Weights of a small GPT-style language model, trained from scratch on English Wikipedia.
Architecture: LayerNorm before each block, rotary positions, untied embeddings.
Each number is 500 + 40 x the weight over its row's rms, rounded and kept within 0 to 999. Layers, rows and columns count from 0. Numbers have three digits each. The size before them is the row's rms in percent of the matrix's.

# layer 4 MLP up, 2048x768, rms 0.0859, rows 1691-1739, columns 192-287
121:592540469510524517497563522469442476430500488541434482494553536477513494423510478576452474471557475496446538503511496456537400506540484522468482523501483495565469497488467485492488500525541566490579517555509505496478556485476544528517444494426540516443576495531502535436471509479435476552
102:479512521478516502529504475475475528452483515517500480490511566436484461510515482470456493478529504467482526508466476500538488517521527541521441515492420479415590459543479514482456493562573531443510498547582545567476525503485549465442518469496492474471470496574529486530509568498466513416
091:579418483475451461480477437511528559515556489478523559456493520460436471469517486557446489472574460523503491519457514453491572500528434441530502444463496539452513406498461480543449493543538499490437513459550468519512454451507525507561473489480553443521559465477529485553516574510481566535
107:472501568472592521527539531581522535536459477547525496487529408471444417502486432521464518482484476555493573544536490439504532475441511560493482477467518494554435465495491458449511428440548509535478545467454492521487493528412474530559503526481447457540517463512584523515496541489506565453
099:462431506529497530528532500491482500547455477473576571547471435541589531489509484415571441455493469457471545540538471474491461495515470507518493526488534489492492446423486581518506513537498524455505531486495482523508583509485522531503448425461463491511550498522452496456475500487504478578
099:516539455527459450522505488468510473517504472496509579479433510460448527516559463522557537442488569572517546562533455517552456536507422480558481456499456530554488550482475557480532449572488488469439438493438455504529447513439473513456552405502555484560509511444474472476450559516527503531
098:534560463479491519373516518491523476524509519498514511475523457510540500458459526524541488517442553470521491506488482455547516471467521490465542493491511498469543404464522545525542463521558461553495538502404479522489473538487533512486483485515534483603508537502514562495527444405589470444
099:566483552517479458550459543458526507498488542522468515530529554482455556520491488385493502536467472475471507444497520425478547564492520498509618485600591521550457455455478629460488511477536572500476541468505513532472517555478494531455528532497549459525504480500448523494512521514514535512
096:491497511486503508579471487547481456560539542460515466476497503511489478537520536541499507487517523505454517496486573517505524442504500527561508457489408473535462543556519593476549557524480486493524449545472514489531449456499426504514439509510505497480499538474520490525491469510503492486
091:536490507551535512513476490458463563414467516537535492511481472490525501511575551535478518527486462526474517517452475473512472534510529518455492539507531518503523465503483506426468444472475449519488509517532428560436491560457474431474575424454471503519450492503498531602505528484501536479
099:436528536517500547500447510487527468523499496486466523473506389491539558443504477543526414444524466465459484495576459611523539495508498512490467495532467456508490510505512547528466498468477578501516447573536490477475543498464590522491480511494486461513568538570506525487450472533545440527
096:545517542520514462542505451480486492477513498476489543554536540534559495471517419527434446595517518521508478464485475546436542496540488427524427480384487529490481559599564426495499444466530570486517493495456519481542493527534542493494558467506463464543494469582467475486568481504510489463
100:440544518546468497484482499561491475517463518501558453552475463500563510541420552513538465506519472528478512499514484572546505449462448551507446509510500519500541529485419425598511465563462511539437483467521517471543477560481432550475535525565521440438528489523531508456513526460550641469
093:485528518475481538537510493509500507581553473430386518442501474509501559508507444482528542514429494487521491490553493507500549420475461505519535505453428497510451478513550507530459508512520494515513533454549415461530460501520499490525527418518476443434499461502430543553501495555436540489
095:498544493508512527503521491520407469570594553512463502506502447511526456526476516469519461473593473596481497433456453559456532481517478477517463392515447503592506520515463463494490644438452523464463483517507502555503453564481484574529499510522457481536556494486515456534539445456571374497
104:415513443520516488535447460505470510479509583567553513436444557495483502511447508512576482526434488478485511548509530540490506548545601482464442538511553558463461534515466468510553547539491556533510441524497477421554473509426451445494504490490588485491544483472540445493443529492441498495
098:461497475479503496451439462520541528539555555491477554423464491488543460515554470474506463448488546517487491503480458497552586525487501490488505549510557515479532484507446554442477519498451521536468522457468499446467574507464555512444553452477507506554490552515528514553474484500504502541
096:530442550497511480502489472487516443467479526560508473529579448581538522466563518467452554502474516491531487519527529517496447571562495440501554585488532591475518539420540488476476525551449476500456464493486509477590502429485543485459485480492579505418433608517444522498528504514523508468
111:476461521552527542624421537497452564429448500585537533504469581534556453587504545597484512483518485509539516450617506489463455576559462537437492532504490506435477475539511558541509539485469446497505514506476395523505467534512540544397476513495590483549483503532498588467491551460509487539
096:529508445496578523532486454478564515506521545497440518453470507512427587460477457458479471513509514489453521526534443437521528520536533537476472449534541551465487503478483501474463558548517494452490472547444500526550503493428540508485529463511513511538526511529522547436523566528579478507
100:599466486475528427582475548456527468490466546505485512436534551513503532535472459499531512424509509521486489451520547449496421492520479460463565420488503533488514542473462448479575496503521531517448482457505472567503451560561543427522513431502541459495522454487504485484505464505475480429
095:516504402551501570515564504508435519440475522503566462546470468515491531446577490492454484416555519525505497590480563448497522502545458487600505541530539509498554484418452511533481464526493491497486489522537511585519507483471511529479560476486450583556493515472469468508500479567529473441
097:528462497476429544455450491470508453485456476442459537483511509507522533563528499430509464553547455408588488548466493527633496423466468523523441523553531547495471482486529551523475462496498541519484489473480507509513444461485521564481467505454464537588464461497610522408480471582492523428
090:550495478535505493543430572533542577493497564553540456541514510499532496591448473614514524580493483522486548499488497506532498518509474474535455484559534508527472495520487509480496430490507498454476628526519489532544491471560440576477453482522514504452533440523532424535510504485558497408
092:525513562481516502533538574528515456517496473451489516417475513586585603504426490534531565576522548466517540519500567475523501452595530523515446478587493475486586466577460561464564572468479481511484568498478486480503531520423545534563473494467477547511512463504516579475405466461521589533
096:510517493479465533474532516418446503575533520489490575504519552507487601478527521487487460537543559510496581450528487431500467465483491533543538488460483523494471539571560501455534530572522433499522518530514461566502514515541462446469520452537529501540448499543501436490448543554590557546
100:493464503496531544460562535493466536462470473463440550543545474514489475490476432546450526502542570513512528484504528508463541510477506544480434506535553505504567487487436455458457517535482411568559536469532528570437526504500539460527506551512459441528470528463471495485517533425465500512
113:480506537488497518399497590464410450539503462486510486533560563513529457429457522435570387488511512432550519581542487548488454505500570527446503515515506547512452496458472581495437468531544450459480526479475418540488495484444537512512490507484551540507407506532540506586507462536489421471
097:504535487558495475475438481472511524556499577450531456524447529486517560451498534453477455519484569530529531462540486605453572537518498516440565421497463417514512485486463515470508504419469446479545501500505469419582525465521476510438525619480477517517528482477448570530551541499515481443
103:454495557511547468507522480489538430562439514496429468548487466461530606478579535494545496461473536557504463540452503404398500492482523486460509522445481514481551488543534527554517484460481505521550481506580555509500487490510500505496530528498467468496479420475513458539465454601574500526
105:479400481475458469390501510515473493597543533473547508454506533488498484499530528477532482508590447548534506478502589497529520465433561452428485442588495486553496467518512477539493499510487492471503489482483458527488525452517454539544521522482455497534473544496485402554475539502485430532
088:421458446469500584430552483507486483493467560479550536498451540469463550466484488419455474551533531487466537502408522534509506462467448507457614515526437522518486479432516505481460517450496469463516493583528510563540540447397488401494522525499490420553515531465441528549496590495554467396
100:491447489552528524539561518501557510572456497473514483496432526526467515545563517442505469476617458510524511504502471488436527495501465520417468495552483508563449491528467537459471546451513488535461559519459567520443461480429603457538542528499489527512538513498476493400517536474546498454
098:469438521496440434482493492512506421409557530454517484484495489496443476454559506489566471515438541550454565507513569499544547529566547433489510509435467461509474467559493508514489509461486552471424468408559480549532496483456483460528450460465478481531527535514538519513515541470530533533
097:431441527493541440448451521491518527529506518543539518512481546492471429435483467448524490499441466472475532430517490502486546532474459479524515455465517560483521563486545506435516560458567512401502496519563494474487446480458467443495551547532481402478504492553472510519493542490469496545
100:489553464516465584379506551477498433550464461436515492488456516481508529620524459507481410504440552547518523479487453500481516536510468459532481516517504472496588490494382524453588486552490480443531474520514488460493430508461406496542554438541507515493510550530527447534490505622516503468
110:449524552579546470483459434500547563472537496441552449518496526563471511523569496562496423501491556597485424488539524514508454514471542475545515480415494513428546533519469502402467465493537523523520512477486493474519505549469509461501527508496554524481453465587505440491427458494511515539
115:450527465497507443440493495550564560513493508547480535510508451515505478473496505509544484546472524496457543534507434380495490466474563537580467427537456576565506471498586502533486487505515508557534495588425496519527488569503540543501537519512516522495540484527466480468537408478564532536
104:600415570469491471510495525472542531499485506530448522524467484532499536523459537448557531470438487515530524517403470482514476476493553463545494494483498532481504509447520447555593532488458453495543480553494519473569485503492429508461517488499432514462483474488476625664519501435473516521
111:488474534505493534514529500578437451472538517504522474464475527515489465571521471548495477531442522475559514563472502525544557448506471493455500559502560486498373566442464502520439478501521507510504535462469463562539436547475458536477480573557483475508558497514515477463480538442525509441
105:477581566525470488545483473529456502513555569466506477560545536518510497471508426467467550411482494494485527512467495489424519472508507492506510512446479484476531488541440516471527475478541528456474433432459533529496512433473529522537502518495454520553501526451489557471506594509477472483
097:547464528467517487569462511528513462523461531489463527496496461465509455449518548443514545578486461555462545445515502433514525485563526493358587498494608499529364476510499545495530500514473577485426440540492474456491467522532461446490464484484562469499507490512502545513510518517570520536
101:486541514479397461493487471501570480489440457528500509486443479483573548518503458513496492560419416592487522491502540490555506533524500440442476470540528465516488471541487461518537492457538524406475556564489478496499505504489548464469516429504451551543446507546527533549473518539537530555
102:487518536535569513521517489425511474484529434497442545558529504491481552455585467485455557473502426524445485467500441536487475530501532576488532461490447462430500479494518517585473555488475420463502519547514522520464542475628490449453487462510584451497557494446501541515471475432540536468
112:554505573510528509515469495441479454470483484570463508543478523536461548474404503519567409462487503493496435529493465465534494480517575435496481507546556529472418483401406573545540467525510526438597546479556493470523520569408525544532469574508491567452529505415510434457518506493561447510
094:564510420549378470442477512498519532536443499449574425468540537463539520460496482517567528515557492523473542444448508443486497525483448558494475550512496495398468499525493467501461518460492547509528557478515474512445545539524549512562598514557459487487430515505485487487556505535402497494
094:558482535439541575592480539479406476529551468598541448594477577544494487550430491520498468504516464502510484442501526514523539474462471542468491523465490490467474507555484476493520465559551519538525494491465492510499505520519495474461488474442524528575460468478458516544518452514502505455
096:507495511530456472495454484489492512462514557510514491421481450496459458464485534482455456502562538458549461530550488544482504496445476502439528511539427486560499463486556502495584545427576475547486526508478540471518464525513420449488454464504548490540531498473445485463568569495422394549
099:503490480595459482446512512470456513500495430440493524466539473487442470558486504462585554544453513488495507459474461434533417494493448460436558442475500563548498453497503497507463475529511479551498462448502478477457487533490499460551547523434521449553560559547527471509491490520560574480
# layer 4 MLP down (transposed), 2048x768, rms 0.084, rows 1691-1738, columns 192-287
127:577550502548486522514447428508472453492527492454553396546504564523525478410510495431461570548570559496504515526513468499495547523471535452487513539459442519543489589538542479495553500503568485530528471513504506493412504508496541490502506519529473481486488509481456495459584478505488491542
112:541524525531454513522461421538483520426528515524450482489558550476499571429476502459520527515538490504436412495431474507466466506486500449396529533528464568515535512506560555495522557511543469494480551499542511550441495482484536478533494566502534475550529554498531488550439472556439509508
101:453505497508433515540454522490491461507555540528528477483534446507533423506492450490433502493494552526543508543509505486444509473578595509478436485544491582514488490482503512517484514479480521495485539553514523520513551466540493527450460447525526509533525482499472474559499538471512459532
093:468484505500453487541501411449474529490527503445532579472381501534437451440544479468448542457504520526546491502459391567526504512552503429500483500595416516428478472482504476459565572581497522455498451516434418479555542580474479486460476474510535460543543465463491527507521443460478539525
101:506458469512528509563449509511491463416498427392470470467509491565511545453515539553497500469486543543462492468510482480599472431497463480529419488480588566487488510506446552531477507487467505517485478520460474461530486444533456553553489545457475488463452547546421579546444540523523479534
101:474481517525477503499498461526487455444420502593518495472460531505448584518497531460511576544437572538490553545521518541463480527442499559456513491519482558516562481460423482463466467435527547474434473518468524500500474513465493441483501516506520527494533515510434503428510525519513472529
101:458558485542567460470490494466522472514513500518456535554536433513468542531479535580463448459480489468456483429550490423511446504523513498488492494485514484585516491530492589568525428492450554474566522474488531582515556452481439546418551535514475434524499514470442485438459536532522526470
102:521514471476543519486498546475530456498473514444435530483505497573577499553567450504482465542534450528467507489512459528519516482555510490435428399491490564468521554519467502446581488438563570496502480465486391525540438523510491528538475417529532460523468435448485471504427500444477475569
097:403433482476496511475478530584465495583487531532463461470469484476476585515476523495460503533556520510468542457517485471519472516444473484471522521532502495530451484501501506456486537503537505449471422553565490548486490493462586533450488522476513509517458507520459504565550532556468535513
094:472520501474489471530436529467588469515585535529492472427543533467451475522551451473520513509479466531469501478501515516523485555531483554482507495422512479508510458592416422522489486458510475512469471537546515507468525533498484496488512465533503482493501532514465423485502494473517514472
101:575553436450434515467560528486478562504528549548585550496496493495529493549508495515525451495550447496514530542474447544579511488545450545553490484507509460511489556570553501459512465545494558536438443496426450495606457420535482375526517497480485454508525572511499494535470519536522472500
104:470456484489471453521526515541486546472486456496499494596471533524577533488510546576491447497547498473519420495500504494530403519530488537481500546503582499508531498502503450524523482480441468527499451562474444447509459509490466533550480482548487492577514535530448499474586522498529547413
099:485474498549475464495522489557505516454537437622522485513538474582446483546496531487526523445450409478502517473489532527573553493463510492506476526434477451495459442539487464477596422491483461497497440455456528491562436552466514481478459546450457522563531518521493517429591512580534521490
096:551466513436522441433541474468447515492461451515434517497532565445443445527535478491456515477418484503568535546521456518519443496502533469480509544446458472497529502451513433545483532579481457525478602529450485464475405513553482480494445521572526513509516553522390546400474528513558559455
097:520505463487494492474531477587444453524459498477435566489563504460566510510404523460447543498507551533540471438487531448440437492523521481525461499501529563523519494501483534515491535439490505493496403493518502506480497508535505523448494477498525527512517449573516485516521492506462471480
101:566511445469502488469525480608482506502541442484508534498433489489480470458504455478509498527477446532467486522535474492500486516508525526503472484450549577445444495502488511506538510453608451537449462545448484477545500539478464441528522543483546498549538491593497560501507561497520508547
100:508470542494557573541450462499412506537515551479457477511416458465507547520576525522511527579502497470467500486540538557518552491622528549567502604493470392447517472601560456496459477570462422516541512525527485587510506625500489549524545462476546526519557523515465468507536518454540540467
096:527502491502448532527461499487486511497478512451497486446452556462519542508472508554511502549547427468516486541487473435474469582541474427562488432508436507531443513473459464546547514474492546489474562466490468510513514493521527494486494535546549475461484482457494513450448503528585473507
108:492523502486478488500505511548389367533531535536440545502505511496469443551581437454521458514495468620488414501531575509492453466484601536605396505513548476508483485450468501503491487509471520513581495526490517503455452519492501555433521449451537482494479496521528541473531530472500471459
098:482514485547529463513504490524572493448491499495544476485528466493463512499547413499514518473499504518432459538489518493564509496448520549535527472445458550499481523487461460471494530534484461491571594425507583537548533552453503494491555451527567553487516485534488543500543443486516453558
096:487472528521516533479514401475493542467544499475471552547545448502484486481560533531524551539458442511565511527483478516529558511488500435511503538548566476531540514438442512502513437517590485493605491492517529455517533482473514512562490442549469474441479552425496549450437522470488502517
107:483502483509481410500492488484544497471532491513458444506502539534426462508477528537514516516447518496450466575531503508513473487601491522490491527576495534478546472490492543464458506535478514503432513453464523557520483420422494534512479579533516483493465483440493579543513507518463494522
100:482475526473435555438474453519546497537463440537535523462538560584526473528499428504561531452522528427548563477538493575563508538549521499520475487498501454533491530541488514527459424495454497525540561396536468544476471534507553560537463507378499524477466439481489454449491503508545510495
094:449616463470522479497470526562441553493508494495623481534452542503528511557485488535515486492540450481474494493487532463517479523492460517488524509518489516445497503448482554571443488458436536525526555541511482481459479467513475418444570462496534546462486520469546456499539501470480466545
093:517476502448507550468457547466512476545510478481451551494474466501524595486433442503489510495515483453481468540400540517492512436533461519536530509442486529477523430529525548530490418467524513498524572568546526521452485512575461490486432455512473531515462564527489510500542491452476497574
094:483524518446492491486451505420545496501452563525533546422469506466466459441479518479555376472484489464462500432534518540444510434508506469550459459535508513493589475534503557453470444524506497574535500502504535521490477503474483456570533478439541459548545536499489399536464521577452511544
105:496550483511509460434498504497481477483441500534465496520484457523540515496493503607607516551498504524499540523464474543458494504420475514477497525508551518491419558478524516491452525554499557476440604462487444508467484487478468438464587516478500424442515495525509512479522474499576558476
103:498477506430507530489451481497507559487577503499505527500587497452466568501520593577537417444505511487459599545500505432511519523525546518472535523559448482481563486556537477488496456501491500504528497490494551513479470474573503525544464525527511511424441457556449490488503529651444470523
090:510541556510477426466523468502573484479470521470514515524545500467500446556473547556500538483481448467409519464483495493478488501507509478478522487482495587542493493453523568560482648526513505522506413545533526595418458451471548516509543495476529517469493510416517480446441500482548511476
106:504521483468472459521548516525472486495535511416543436524518546430474484474572484479455489481522494449477487501515607509468509542481577577531462497477560488473509469467504481511467495457478510480454443466425495457537494463463476496427414559523452574515479441528511505444555505525505562539
105:500443557489534536476515506441506539455473538550456483448470579401526512474412479493480565492482494531556508532517501513487492497471509552423480428528614504548443468515489454513466483502481499545474473463519472476474447510478439462551494500493545443496488513504497481475521481489502481459
101:474501530452539421429562519556482432477460502501502524553452534434470507486438514457541480505535587455595512513493469423535544498514498456510514532457438516464488497517529506541482459489502509515447568531459455485554503411465502506468485516484533555505449483476500515508445604467515509536
098:457528515483501475532439512538485505509494484550443536435439454503510566587441518513517527551537444540538569510480662505508495442500530470464536508532421422499477479481523467524460551489448540486471510493473549569450480528485468479519478479499496516532500490425525496505479489499503554524
099:488508480527550513540527506515515441549491460514536500541518549533461499507485491518466476512551444497459455568455514444544491466581518487568477551484557504384498464529491507521566450522492502479452480531518442450537504511543497518501425452531480485489532531527458495484485512567452496504
101:507511504564491431458502463537552511511546537488501533501528454582554502475481533500517543558465516525542472512480477554586559525528465487439546477529535541509527503582495516535511469465540539479490481540523503516488457484470452486529505490477499509490552547483487543448456563559494526575
102:412550524559431433446456485469449549556486507434494536492498531403499534491515533545435533505521460500546508525519565511493492607488498467543487471530439497529470501486479526475565428526465471530505542496560465534518534537487485450505420528585521492463539505459485538497595549489538522500
098:502434524502503543478486510538512403468472482532518478560499551511529491516497494469476493464511475513485489542431438543514515516493509543466541544481418419477458516557512480521466496482584500497467579510516533534505472510497478507492539431438494436573441527567474480507502510595556454483
102:511522473506475495517507488468561514471448437514458426511513547540563490523475524504558535488511453513585436488531522556500484482419468444533519552489466547513474421469478521483497515525494446491509491559533463503592431544491524495500478576445556550565475440554525535477456498503461584490
112:503484583448486457532510477415448518476455536449491475447469450499461463534598541516478448537515512419483494596454484534435452501538432456534519527506516578508511483488540502518482536507436450488516498517507503543534465477516441454497496428483494461498503503472462459529478475486504544432
104:515524440507538471411541505510513545493465422561494459501461551535497568484578534572446457507504548538476471499484530449496507512456464488455531452509515560447506497490550470520532554505519522494454449477520486504465435518546516517501472512530434518491518466519395534499494459537426577467
102:516484554536457532474540495507428463442501545460497479558486503495515465494491520485526481624479456533524433510483384461554479500504451492503549548421427577485522470534479496509497445519516466442533582486487515447524522486507468584458499512570501526506490522480546519489537509503487480454
099:540437438475478544469510476496606464530504499539486520472509502477488496467567606455532459452454549435428467505521480496470503532438512492493465524503515509581456511530469522496468475491538505571497429467460514526466453486468528532466595537483487503481570528618554525493510468485486524460
095:493528437518476470437520555434553510513570511365461492505502555459561520541458492391570498564503509461546457423547533495460483505484438458508485501476598516538489504557478496519557442498508478491404465467497468498464471563503509519533503484505522518560579461590493513474503479519448512466
102:481467536575503465524521514510536521498550565464485566521469494431535581492507489526499416473575499543455533481442549503479529422541545479523546546535458483515528521549461564563496512480474502518441524467493513569482519479519527519520481500473501459503540466485469483480476569501572487432
106:523497441457474495514528523482555505480463508532511501456481533530433572547559578454460550538527483496454482546505513475488578509446490507509502527548471512538492541537442509500491536529474491489522446439550470501493526500547432443529525426471506541467427528450486469516481516462503440529
099:508503466518469534530533492492499455560485526577430615516475503466493473511495532427495532558497518510486473469471533475554557457497489512558452473570552442449554525449547496462481355472435448525520554484545472536563510603594445448516462516525513534551447455542515485516531487459513515551
106:489486485468482486461400532480504526584539438522499583459508486562469533450482437532503376461527550444496514534478506514459520471478512547454479493501499478440526446516498479509461509556445523536590465503463495498557525515464508475519434517450545436503515454483447519542601464492502518517
101:625429521482591488502494455504492549451485528505508498488517457466460455438533515524514476500467522474510531484508494519420524550565493542548581551492517535502388513559511558479548553492433487552555468534456419463546530436552462497454503374449511487498475451488509473470460551515449471489
# layer 4 MLP gate, 2048x768, rms 0.0825, rows 1692-1739, columns 192-287
105:521474477488545497497537528557501482553524498450477457512492476531518537546462494538528479533512549518550457462596532487468502503458460432489492522452500517595461440518429572417545465442427386550441566499408408465554435469408531572517502543455501506581551600486429509440481475526525553555
088:455595485546552548492502596581466491470524447535468475501550483517510472456604466540552519545500581503518480532598456493570435483445591522512523556526512494492487555502479528530500497486464464509502527605529433523499524482462457530501543489483478558524509503567451528555473573491532459476
100:566531504461460469400482567478538555494513519471510481471514486528424491532553489489509446473495566484443520479622507537516547484519497511551518504502455481421531449552544498476474520438467449522550431545545503485529457451481489479496540443523443506499542553516481415494487559488473461454
089:433482484501522503517540506529425484526438541535547551554531551433528491509486506443506507505488469418478470486466510486540508506514540493531554488497469512504529538454477499448545526542524553556471513470497478473540565469468517522502518525492420533531465450556477444427477513393498420491
099:492504455538498527465497521565499545523499492557511471552519515450530507466536582458474479462471517528546551524526506505516508476465500507488550536399491543539485500444497432529602497530544548519562574553497427516524580490526516442495478442496510535494514464513448495468486483511506460454
098:506553529536510467477514479502501517435412425492500501479505510553464615431440471475466473484479530476379494430526549459487427451368470501416502552501524505539473510460499499489530536528561453453545462578461445500557459496503492443564458494487532507470484562493555555547497553531510497525
096:447505533543510400450457479496525528508481477531522481529463562425504482493544528477498457460527525581499518522513544490576518571536522416526496430499435505501498472554456482455457524535484539504463508539498464503508506524532579504533487554489522519510547495495608533442503571555456509466
097:504470513542512593542540523503524514504542570471457522523488509506509508497448582496440473464486558561457463524495554478505477474487488492466575494463478551472511464527498556513532530507524547514477533458476487503551449572518430525435508491504549464496545548454562500531517499555495521513
098:516516586532503475512452595509528473523488491521491494583469489443461428519522426504481512515556553501550506493473500548513574509555503497516499549509455472517419456560527465495497417491571518580482431507483553510501487497515505460497451502548486526478544529488539494545491538533572509439
098:484545569463499567499511608545523527462499514496540529510506436498495474539519492584462492473505496456398506493488551501434527472493479513533517508413506524491519486515546493449539552569476520472580453569494461518428462542556477524495504547500499508454535491518464529460481484531537466506
099:452511515455471488546454447426455495531477550496483499498489490513548518367489508488492492523510466490494380520469434526414449504424449414498571551570447528511461523426568535482479478480522500524553475525499523541511537493501485450442490507511483542516526482536526501526519540378460486545
099:526519500539520490525500495524463528499494503437458500512520579563493486528456520516449528435469518465493566509435547493475446547526506537545486421571456560552403509534458507465515483495505463488535580518560521400557522498522488522454487514488515570500508450548463540487470507562442470421
103:546517480516563396462429514470517449426494452530474470462516525411465510479473496600517543519493487572439469494501481527549434470515503525529502487505512467500621473502461477526477522490543512549456568447512508450436481567530477550498534575500576555526497453489474489480434437491542499501
094:444485485471515571414500487467529543463471548442437429559495489454506475497529545525495420540548521450538443495537574475573566480460514500494478524456492534490480483403453574473522548470437490448616521527491384533486477406487517442461569488527538520460544527501476512439538475510530577522
098:503422467550468562480415542468517461490522579466481517553525454498501537502434473496425533483571474453508490508525468498519547508424497460567494523519511546433522509449534510509490490452486452495517513517546444531399496463505511532495520522524522490450510464482503493487507553458534496445
099:494531527503446474523420513503501452512470479474452460544447524542497472416534480512520551513581402527407512541465499534551485490424450544556444520498508513514400486503598498500486443499543545486577444437559418472557495591509495492466467503439523446497517464561575534526551496467535467519
095:494543451532574548506477472417574447539524464518556465549411507496519571525442515532498523504533566448515528580482430448548525488487514533575496501501461438473596489478511464516515441442504496482503511530559460506534459530548479602484506499514497488496516461486523577507492512502457562510
104:472498493537510505590498495508507468415448430540465470490430593502530536517474428453529446510543521598523439506492523468535422506531502515511519560458473463501483474529491470439572553469504493459466466486492510550463463417558564480467445486456616519490418494496545484493527506521518500588
101:520554505427491482489511613569577481566566497515533425435435551424517408480458510500528456444417478533444498515421485495490446559493499551517533466479518549553529406505488487444486570529515476577517518469582524486581463469494539484467543540417466429548457533478464494499623511520547479535
102:513532561469536549579518506526442487444490454517491458474502455539422441444537475556492536459462540527399568518498569492556588489595526510461520539480423532478508485515536531508532496476547476502452514484499494549472470480462466567504498574414502533539485515538511443517570611526591491540
100:455584506469465466540474503559511458489523461525455463436448464435432512490498531483475510487507494493526517481474488553504515554465415525486583525483535496487454464474513493501428483463487532464519482535529469449540515497453447448541542506528451469475476536488515430510527505501496544450
095:453472452462511505459524506539539521489495523516480520469506535566513540496505468538486494466490507469501478481467527457506497482459478457483519503525483528481410434402555540529543534446561548519511499497534523536463452457504457505510466547463496431559558461568468412550486484493498491557
094:478480478466512474487560513480545507502454555487456479513501417487494503623522516491471582535503500372473572495495524553494561576472490444509462571565436492403532451571522499456504496499503467532499476513524457502479547561506534528484535490518410439481531480478412421526489447495560463489
089:519474546506373550485498563515555527495478490491523494483508457516462468511488477482557490540489526486488472582486487463542482532526462480549515467497519545488555448560516428577509469504479524472476513481470457496519525527574505515596463528567522523479506507554435535475495463471560537541
099:580511423536514494412452427469454493462520504526487480555496518437443594559481514568431535578563513503547443363562542494506497577460522504540487482464447538482478496504577445527533523477516532480514508553494588515518500527508445480502534521513506521558489473510496502464520533526463493477
095:527427518510456519491555537494511546478479524468413461524465482503513394544516544499512534472473399511527492524538569462470481489565521512534382568486466522494542527496467528504495512537599472454505524432529513535533498490498487450469510562465480532535511477527496520506512539502592549582
112:519521511494579470536496541587536519531504464459540506510475483543514541434464519489474470529509539524518628449509534555557435520526513437495396537457556483553597496618537466516535506535437572507484438451459525435466470463486579483505489544459458497582503487490564454434513525498541489517
099:520457501498522468484530495550476481494430478553460497483425442510548464501569496515563458476569486535493547475470560484536506475544535524470513500528473526513523481486536511489477443412504562481536482525578532525519419499480646506494453333468444419466499514494529412501533504517463537483
102:513506515480453437464498558515452569467556504499519527508431496473441530535477486476548504499542499480525456497454570560480507524520588508475503485457518513438518485567440492477445596465514570544474505487459451507486524505478470539516498477534442446551477447464481486540407503559466559470
107:514491445472418472541489442514550499521476491451469485501527512475475452517472486499519522497485541451590458534501533536492500419546491499543467551432525449488511438533535488543522563524487563512528566557482419505506584527522449531441450454507423454501451463482551506548523466553538532517
094:500521501501439457546506528490527473424522431529445509509506548524485444473485496572500492451489475524508576523549521487474441535491588531500427527415521433476516514566496457512482516553460498489528545446535473448553491507586548563449491463451555479538558449560553423512494527466513523493
099:545426573457504512511465558490571490431562528526490597471516463490466452510477493506558533572457540471452518526542535459568552488512543533545541535483508496431503484523512516493500519519550497463452544443502517458508505547605520521514504491444378553488510558476504517520495545554478442591
101:487459499535469525510509409478503479476522538479470533458534461491401467471471532463499465525431466526495511444503483450532490410527481484507512503494508501512524437580467469438495474548515514474568511440481484514470559498460453502467525473521519454553516482600550487421507588402496456498
097:541486483452489518504468465505505529508525550499498479478504546539585490450438484493517449504457481480461510464467546527495527499540536565461522482515573493497448445462550404463493574437475499483527458518481486489468435538508450501506534497578491549495560458481540553440495532583529476426
097:462489484561534479498464633511517528546470470449509465508444475497519547405404510525519464433445471526470586451436447589416516486529454514534468493503491479490494577477486525526592519483494528495532569546582513497499545464557462450571498501500496445478519537480529543483502533558502435509
102:454511531530598526535423521571423452491525453523484520531486534484519510544501481524531493483547525472480486499495510518470565518489518512483526465489519518462572488523447520471520467489618496463550463474454560592492518524456493531443481498503455428451517494524493515480602450492557528491
112:507483487525469507564549538511549564489485416478437453581545519498523528455469545536577475538551500536490524509452439504534489442463460459522443506520485552494538553424502520496506450501494527480521455541497434555613481520489469491515509494424502503495537424579525449442471473555502502536
104:424512476524468492521569494543503478512512457523467511510462485482472557456521438411474481480505516533517462517513463587509489517590501456482515490481553514520529555522477506503427515517467529464524487505394525491500468498468551479521507418478566497585527525534518409515455485458488503509
112:492580471489538554501477508550398533474509493542503486508508512519501511536488512518441502461512506510476499516522499489478472506451437534553468510561506580513468521439562529408530449567591559506428473476460513466522480462529469507497520494486491510463489464482523522487529489547429533413
102:570565529537459546507466505437453483521530494443552463469413530390507512540497563528487549506446452439479487545496516476477535503466481525496523489479483451473491417522484495472416455486483599587444510471500473500579522500518431550490509447448500498521422529479489494540567525524479525483
096:493463489502596528470495536554473420578525539459465512467579510479485475468475534550507578515489512538492514493516449468464601631516524445447463541542465406448486547513608473491535556566517543514507526488443546493502549433465505543494507512555486548503487535439495499471514564542546510554
093:497452479519511448462512489484551477482438564508516482517480591529507499533522433494504507443498464473593458544477460479447518507508585474516587481560507506490515471561554485485489432489485472592534527563515491429470457511519505516499422444515447485536500535515483540499527505534486517511
104:527617458511507567510532470531458481502480510538501473477529490505537391529411490510577462480542584508457460532494528489493547508548552549472525463499522483488512486453466464482489459479503475476458510522435471529463430572510440488507572506465524445566541475480409452513545504526528537461
111:466524423467485536510404521451520473489513532526548452469458583459467436541442517474544510560538439476514507497483454568501515572532478473516461555476527460521518521435510475510551456568462515454496492436454472442503522422456418559548503477469443385446562517538531487448454522598483461528
094:520478487526542494512533455536498545566519529487525486523503547490530468518523482492472479512519485517504433430438477513533425460547459442488532515445487474503536535558479473497531475462480565444491526517437523417588556501487521472546551496565412504523486533443492442509478436445503485440
097:529380519562540478476484494463522502488522462457456511558491472487474532396472552517503526516468472484466543505541503456532537459544469458455471475489396449486461484469495566530575508457504487611556508561458516579458498440459494458441545515506492436465517558435491543509577494512492464534
104:519502534502503526489484543536446552458566475492541514487520554434379431490491570578516521559546499509510502524581507506480470516508509492510505576449434528507521487539475486491506453508483523430456434426516451494524415578495458465501503483464450490541551505542508486490426549585538494544
094:518511508522460467467528508536483523549462425442540532495501437570516557534436500555467564517537554500505407499448515534480518483542520479459490506506435460487510436565625474477476482560489559450448520524429473453470513482497489533505433493445464486505345513519440572430516556480532449482